Weights of a small GPT-style language model, trained from scratch on English Wikipedia: width 256, RMSNorm before each block.
Each number is 128 + 24 x the weight over its row's rms, rounded and kept within 0 to 255. Layers, rows and columns count from 0. Numbers have three digits each. The size before them is the row's rms in percent of the matrix's.

# down: layer 2 MLP down (transposed), 704x256, rms 0.0562, rows 511-519, columns 0-255
# gate: layer 2 MLP gate, 704x256, rms 0.163, rows 512-519, columns 0-255
# up: layer 2 MLP up, 704x256, rms 0.169, rows 512-519, columns 0-255
down511 104:136112156107153119128091112143098120155160147131142083144122126158136177120142170132097137110143111109145129137109155128190174090152143114158133116142126129135109127140192127118137129131125119107127119109168094096105116112122113147162156105134113155125150133113167164149105078101106155122131116120107135138101139157184113090089126126118112122127130089200144133139139119090149172128155125160143153145116136151127145157118123144155154126142123164120088103114085123172089088132153166168131146103179144126124142129137130147125122182160163116137154182152143141131166144138115122145139146165078150119141170153130097144148132090130169130120110144152177112095095162126128152127100132141156136096089114103097124143115068135094148130113144137112123127085126137170136106127122124
gate512 083:139105151158125136142130154122118115128136120093173135086117146096162100155137141127135067117160091123157102124118153113146136153086161145123108134135168143131075127171155108120123138174113074129133116137102088070142131134165127134119107160172113102159079158129151138090181122157148147106134097145130147148093110162148106168098139102125095141127147104114155137137132103126137122162113174115122109119124125124148120123145080096122133135132142150106087100173119095109137128120127144128108101115121160144132086144112165125118088103092126104114128170149119154139155115117106130164142126140107115171155173141157107134142119105142123172117163080139141108123117157106131110160114128156190135081129125147109130161185114107104131125101113166106141180140140140125158132127091126
up512 084:122118126135132093112122164087148089139149133122128097097089126180130124131153116103146080164129070143144156129102149131170113129149169090124126152115122148138086128124136131099116162141080108081115120112109096102158128130087126147086127129145151130115084122119140152086150102148113123125126100141204102149110140175126118151150154084165146165134111105109168108112125086179106123148123177154130127085134126141125095126152118111117132119154128160120083137147144105091093167116137100138134122104103124137113097110119143096116126092093134112099148123162135170171154108107115126154146156146141125162166155165108109098169150096121113134093160138162165117114128145160137110147140098130128143082106149073106119130129125109143134137108137128080132107138124130125148085112130122
down512 084:108101142178125112106161128123155138145157108163144181134105170088148091111112145095139118095139115141122089131105144083140154118136131103110108120092137164153135124148126141131138135121133114079122110091134117107090119179179086140112113093101118147150112138123141091119169129091119142105148154164134124093117127102169182112112116174172151094133144094113136122116100128090106108123151157114126143132161112097165131143139121162124158094170155127124108123104146112087107132136148128119135116117086121126109139087116146119128119126071138151137153132133148103110125156173161120115160128172115092150111104105115130100155179152115153160105147107082123105132117096148118154161142152138129102109160155137115131141165133107141178179187112133145115138113160138137139114115077114
gate513 091:123123097135140142148140157127145172075139150123116158123126155106121061157133104152106134134119186118122106157135123137154158169081123134097100113151122118162133135148132146119103085126153118139135092160136148142125159176133123137127188109134158129123089112152103128113169128118122157147119146114113121147205080122137157149122126143115122104150114106110143129106089164122129136089147147117147159150093134119135153116132101156160100144104153126187086133093148126099155120187130067146145097107155142116138185135096116078141126127122138165140115136147108148144155110127072104159159137103152153135133118119114128116071106154100116124141099103151091129129163169115160157160114123122141154126140121180156116101123125132091108113101153132137128142138158122101113128099129128
up513 097:149134149095110135116118098137116090141099138141115115136143105103107180144124124077107115125139095144107153093132112126100137122133158127143129133129135131095126093117128147163170113105090141152156151122153118162163132088124136134115104151127140124146136150139127131159091138116112127085136107147122111097091127136133122111088122136126153145127182123151131135127166117164105150116142079126112084123152106145099094125136130084118151146129127133090150125139103133157097149083118211122087176121090136118128070120169109140114089136179148086111156129148151121105140159144167122102083144175108095172148137107146108105204145093146139147120129163136150103126076107131089102100132140126096068125121127114117136127106106101165125139131080128121109104149145132156126112123131154
down513 114:161145160108141092112130113095098142101099123171151143115117150162076130131121123125139134139148144116132144108092114105127093146084123148127127166125136105124114083103089123106162093103129174179144138166141118155153127102093162109176108125132144122126093126181103149163124104085121123131127146103129145153083097100157119116092137120080118131118160109092146103124129120160109151098108069129170096115141124143121070130172131119140143142137113158137126090119101115141167130115144127113101142103136127138114094162123101092070131161144133114090140160147066116136195121141142108154130131163143124154149113144140160088126127119105122115146116095139142129112095182133127110145136158103108132120129128149123149089106089157171130152110100133120109103134158087150119129100120143
gate514 101:144177157111120138121138133157140149157147145158112108156111149160172146109163137149129122141107133133181126124124118115109077099122166140106148143134128133111127114113097167121137133136086098097167137146119163145109143152091158169089133100117154107122151066107109154165132118124117123131151152127089136111136125100069111108190153146149137142133097137114175130097137145133168124104160131093101136174129151150157125112139160140117119129134127127109131189125139125141165122132106143069113075114135091123140150136094156094146132119107140120123130150091095134146121115127150146089113120113154146144109127077163091140132133103111152127144135127114103111147097112143102119108131123125125106148140109142110063182148159131121128116169158092081127196164142104141139092121109161
up514 105:143172146106163122104105148150150126113124164128123118185128128189189146093165118101123116174137132129157109128142159124140085102103170153098143137134158108110117107112163124121122115150122101106161155141097138151167126142150152159101141117145138124110110106097097124106103122129098116163140130130108146145132115120133124117168146160145087139103106146104138143115129132113125096134153150096125132161125135133114119143146130134123130155121115136076142177077132135156156118111143070098113101135140099141142142138133138082120156114110130146133123147118069156176159113160168181094119151100136122143130157105142132109137134086163119154141120151136100119117156115098129072108126141149122146166114116080139106155118143136111138109199154105094131168158118118108163087082082106
down514 112:115152139079067139125099125115136118150150188144121103153086132133198188130116139110109137134135144130121080159137144137159147124122097136128100105164106133128155134157126099132158135188149110148089140084100138106155168111149112107108087114133093151088132095108132157099136147154114114129110127108125129149124145135129143161080118153145116143112141098117100120150147119104160085152129132143153071135119133099161155098109103147129126121144122172095131178102172145155110170116123125091099153160133085139124112112164159158140154128151151098108116120128114140120139084108140108134141138107122144141166128088100131101139119141090151122143132150151085133129130144099133090090147157144098153179144141117136119173112138134108129126105131143109078099147169108114123152124095152
gate515 078:121149141124168124132144131126115148107120153132120141130127143128112163117116162116101111133183129118102084136073130100147163112123160134162104135117169116136109150078134137115135144130113073143145173145119135097120152117122101123137111118115071122092121189135123127125132122103109117094134139136066128142156103169124095116100135079107110095140150178160133153184095129174093141147143185121111145071138141111119104126123119127125165164113109126105164115164136110089120177138121119164164150149143134126106133107100156123112149082139131141138144140116127144112105145178126127138108132172104172130119137140131125125195144091123106146136143110130182118109185148145103127108086122138169107166155144119120134152150116142128092115122126132142136139092121091108120154122115077
up515 071:130103122130135140125108102146179142141110104097131099097135112128108123133100117137122114152075128120121182083160104141074107125121088115120139140094106154099129154163149106142162098119164152137150138135112135140092108146102166117145116111127098122145144103107068153156126181134151123095108166126127077139139149114137149125131127151123144166116060078111127113052172131126122160100130080113094138150113174130112127120110131122115111079146133086137101133129133140107122092110124124118093106153101150111135088159126117135169121146078115110143156107084123153122136113135158118103147105103147125135123105136134133106071116167133171122150093166118094134145109086104101158112156155124085115098103129093100091133122131107122151114133142113141114078155134145123135126143144118
down515 080:125101136132128205119115104131177123126106136070111118134154086092090136157111142190104136142138092150163143109124125111135121163146118141079091140146131166081139118130125102106156166072125140159140129166122153130130090169125149115131135129127141153112172145147121148137080087140130119123132123097133149105112096126143109149103114119163135127087129161109171123122085130139158130138125155129093106130106131098115091084095123106130143133095129116123099133137140116119118113116110111128111094163105106119127123135108101138136162139113116139094104107151072189069132130124127132091092099126124131117162096090161130169164139156113129106129122146159116138187115125150162122103179141124153127122128108131112135129149144088188111119103123100135121144142105070114141105153134137
gate516 089:141137128151149109133168115126124137133125153141133143131113108188122147082087103178151130083140166139121109089135103176124101075135084113133144125150117108132131197113131119118117110126118123046135149153130132123154132137123144155091186120138144117151148132126150142093105126105131143181129095183153123134142145122108121141136145125162096164146111119151126109132118148138135113074098113080127135153161125092103104132103109093126095171160103143165117115091145138138120116176120159156132151092096119138143075106115125072123111132104139111133162117115113133133128131119102089131117119135145151156088151117099079130135175132105102112118114159130065139139125111166145119150116115159166106134097137096121156146121139142128126114146128126101117115082186103140147129129126125
up516 086:139114148080123114136110099141131125154096120164098101154132115126111091148146119137170101086134116125138120123126115134181112124145136116129159115100079140085188142115124133158123123156160136126138144118135120095107122083087149125135140066091179138112102140109133169103094109076140173149139157144148151105128150129147126073164110110107097152148115116133108128142119105107093190131124143117129101084117097115171129129156173118141099132106151114128124136152121148059115145118113129143123119103133147088130081119144096158163130160118137156143109117119129133109130158102129117145187141134104112129140139118133149127154158162137127099113138144122197079128139147146116165149124170161116146112103127119147125127136093131126148146134110160128125169127177121092122086146080155
down516 088:081149088131143114080096107121082093118132086118138097115127169132098084148150168141150109123129164119136136140135106161158137129151121098133166136105151149086137145129140182135131126158142136169150130146119127081107080106113158090121159083102131129150121129128099120105125145101127113127097137125094130116123128111152134120132108132084112117123122081063113130108119119097119160132152161125146128129102099133149131147166135113131130082104151101115119125182147151141116093112127096142131090120141122113176123113135091109125140128078112130129108141130109134154134116133133135138102143164112130155185142110152176179140101189156118118100102090123153103098106136119078123135081150100167162082165145149121115123133107121132124132130132074103169136110098148123135084121098114
gate517 077:155150159105100117103139155118135155116126155121118151158125136160150171185108168149119142092110130118140128147106114161111117130108113139168181096158169132079084142131120110120156183131132110143097127121128146098107058124132130126110153150180101114119165077165150152115080143124138130161067131121161100119107105125099119111125114151170123155134148173122152146119098122112136099101130123136134132098158178142141095146080121119127096090107157098100152074105089116108100122146118124115162178129149137139167110126128115124102131105148159088132135143138079113148139117153117130114138161121099136091137111093156119111169134140152082129105144116143108115100167093138150122109129124127095167112153128133097141122146132146115167150113119089121142101136098124115121142149135147
up517 083:100132101152138148121131109174128098161130115134149110124139124107074103081141089135132149141101128130144123097141136108136119120149133110077102151079094103135156123106155143147110092105156158126111093142132118150157204133146122150138095131088182150139083194091104126131162108146112127073184138157128151152146160135155124138119182122124133094156118097135130120132114123117129175166148127125153155151129073146120115084154137094150138128137130149129099176141149118140148119106138143159105062106117111107095119161154138120149125120079133192126121126125164144131117133104115117139122096144139100173109128128091118138114093105112152115168122135129138158168096145122109092163137110121153119102103143123152147153121115112122100124110148140104103167124155141147146115112115146
down517 088:123129130122134154104137102125161086139123121102175127140148102118119105102125130125126126106134174140125116184113110108148124100135131127160097163116123120128138141128106108126122094103107152101161081131149160118138171144131136129112140162122127141135093138171142081129142121138126127106190126155126129139128136117119121112112158105147095082144109129105159085127128128116147145167114130110149068138180183115088097091127149103113108133133158113140108131141118104113133136090154130143161148102131098127119090162145111096074128131134183155136142093129099115176089119147158162120157142120150079174149108106118114139104110132159125119164115115172130142134109164109173114129120115134123128126054118137124102159144078158085130128056121135095158141120087119111118161168107126
gate518 067:137080113160126132142135103134090124115168164194121087133144122112137133121127108186092144100117129151101098178102116146128155131107072099127148115146134091129120110096075105133189134131124118098119125127120135086124097163096127126150162150127070111149101141079128164112125097116105115137110130112145122064147142122120104129151085128142157086187115123105098137126102143166112168094133158136159189132097105114122130130108096147083142112139097098112128119117120116097078099152101085152080124097141118135133112148115109117113125107131157135107146104102148132126149095082174161111110119104144104118123126087118140110120124152109097089112125121114139133129114150106162134143129144109096122130149116115143169123099127091109126132127162163134131114127153161108095150131122128
up518 070:140131136122108162138094165163078122129141095124104082146134139150076078148062099079139089110146141150113172120115133135130116141119129130135123138120110086112156141104130142126111101100101117159158065149129132122102107141111094126099109143156122109116108159088159103182112081145124135155156124127141130167120109104129154113101130146110137137097131107106111112130112134140150122164110162144147102138129107187154105134125147157140100147073145127118130135157096143139096127094120135114142148099112115129088106138133138134177120122120105069169109171150146141109156105122110121121155118144138174148132137138184117145145175161131122123123141123120097116096101186121138111082139116172108159106140110110122103167115129171133109158150119148140147147128102134136137089153165170
down518 068:161148139128111143110076156177129161147117125163102087104139135172175113075156113126116163121098123136133142130125082159092094123139157115088131141130134098114134067131140196141138150099121188141158139108152158136122158084074130175112120159153139163115141108124117147149112070075155133098093115114127125131169118103131110133147137109125122124125139170123132116116118147154108145115105124108124167136101133115095146122124138136143145136134107093157118121140102210136145117149127101153127110124116115097136126154118133119124116133080145093143122084122137133092130097119126142110171132152137129096139140155145123167139129131097090139149161154103102070125115128103136132150111117123112084092110131129099123154154145140142087078101125164163112144157110115113101105125107121
gate519 100:094153137113131151116100113127128131114137093117141105120123124117138076143112098141126101109126129128122122105096143122156135117112116132126128123129139156155050155118164140163151119152135072160087121143141151111130122123092161156191150178160146103105141156146178154141155139151135117144151105145101145177113149151157141123144110117171151126088109120144118124146106143112137081203110138166086169094125157122166116109175114170140141115100137120082094096108145132141121159124130140094118126105106156142140130137145127164114093149130155157134123122142120110123144128149101130115101105183090148155146136101116130083129140138135123142151115106134123170156116106143124123088093154096142099119189147121148098192148097124126126113146108115120096156112103154107118081146124103
up519 094:155134216115131183150137092129144159116140071157127124140097118118096144152109154146084162126127158136099138106118139105179117104123120168123106108135145147152111140085127094128136132121142095101143117128128127106129127113106148143087141126129104105149122096157138088099126108131148158150161158099111124173127146125151105123124154147177126113150078151150104141130130115118171125132113123090150095088150124135125128106132203150119123156103165126113121108189126137133148126127112093100137121114163140151138150139140161094170093099154135119124087120145108132138156144117134146111140126140064161133166123107144172079155155119133149136111110180101137126116150130141103135090091131112159139118166123117163096154122142156156152088128108125106159154124140100134118114156109096
down519 094:129141140081143180163117130115102193146073146124105112125105170161125149074140152117121146132113115115100101151120146099145149122098115131152098110154131086085163124133106104116154099133135156139109125066145139101149130061113107111099142095155094149133124087146094114111114128127106115163148159165101117107154161146104133128095141133097122110129090151089116129113129102124130143084131125153170109207165148127111108148107112127140103157087101127080140142149113110134136154167121164169111123115159115107098122079164162101162157126153106091173133133129111148128133136118135152147150120131106183105133121142123137126105155128124099140137085181130133136115137126124090114120119121136091134121149114144135135145105112147129112119092119118100106125172122160112146134118145091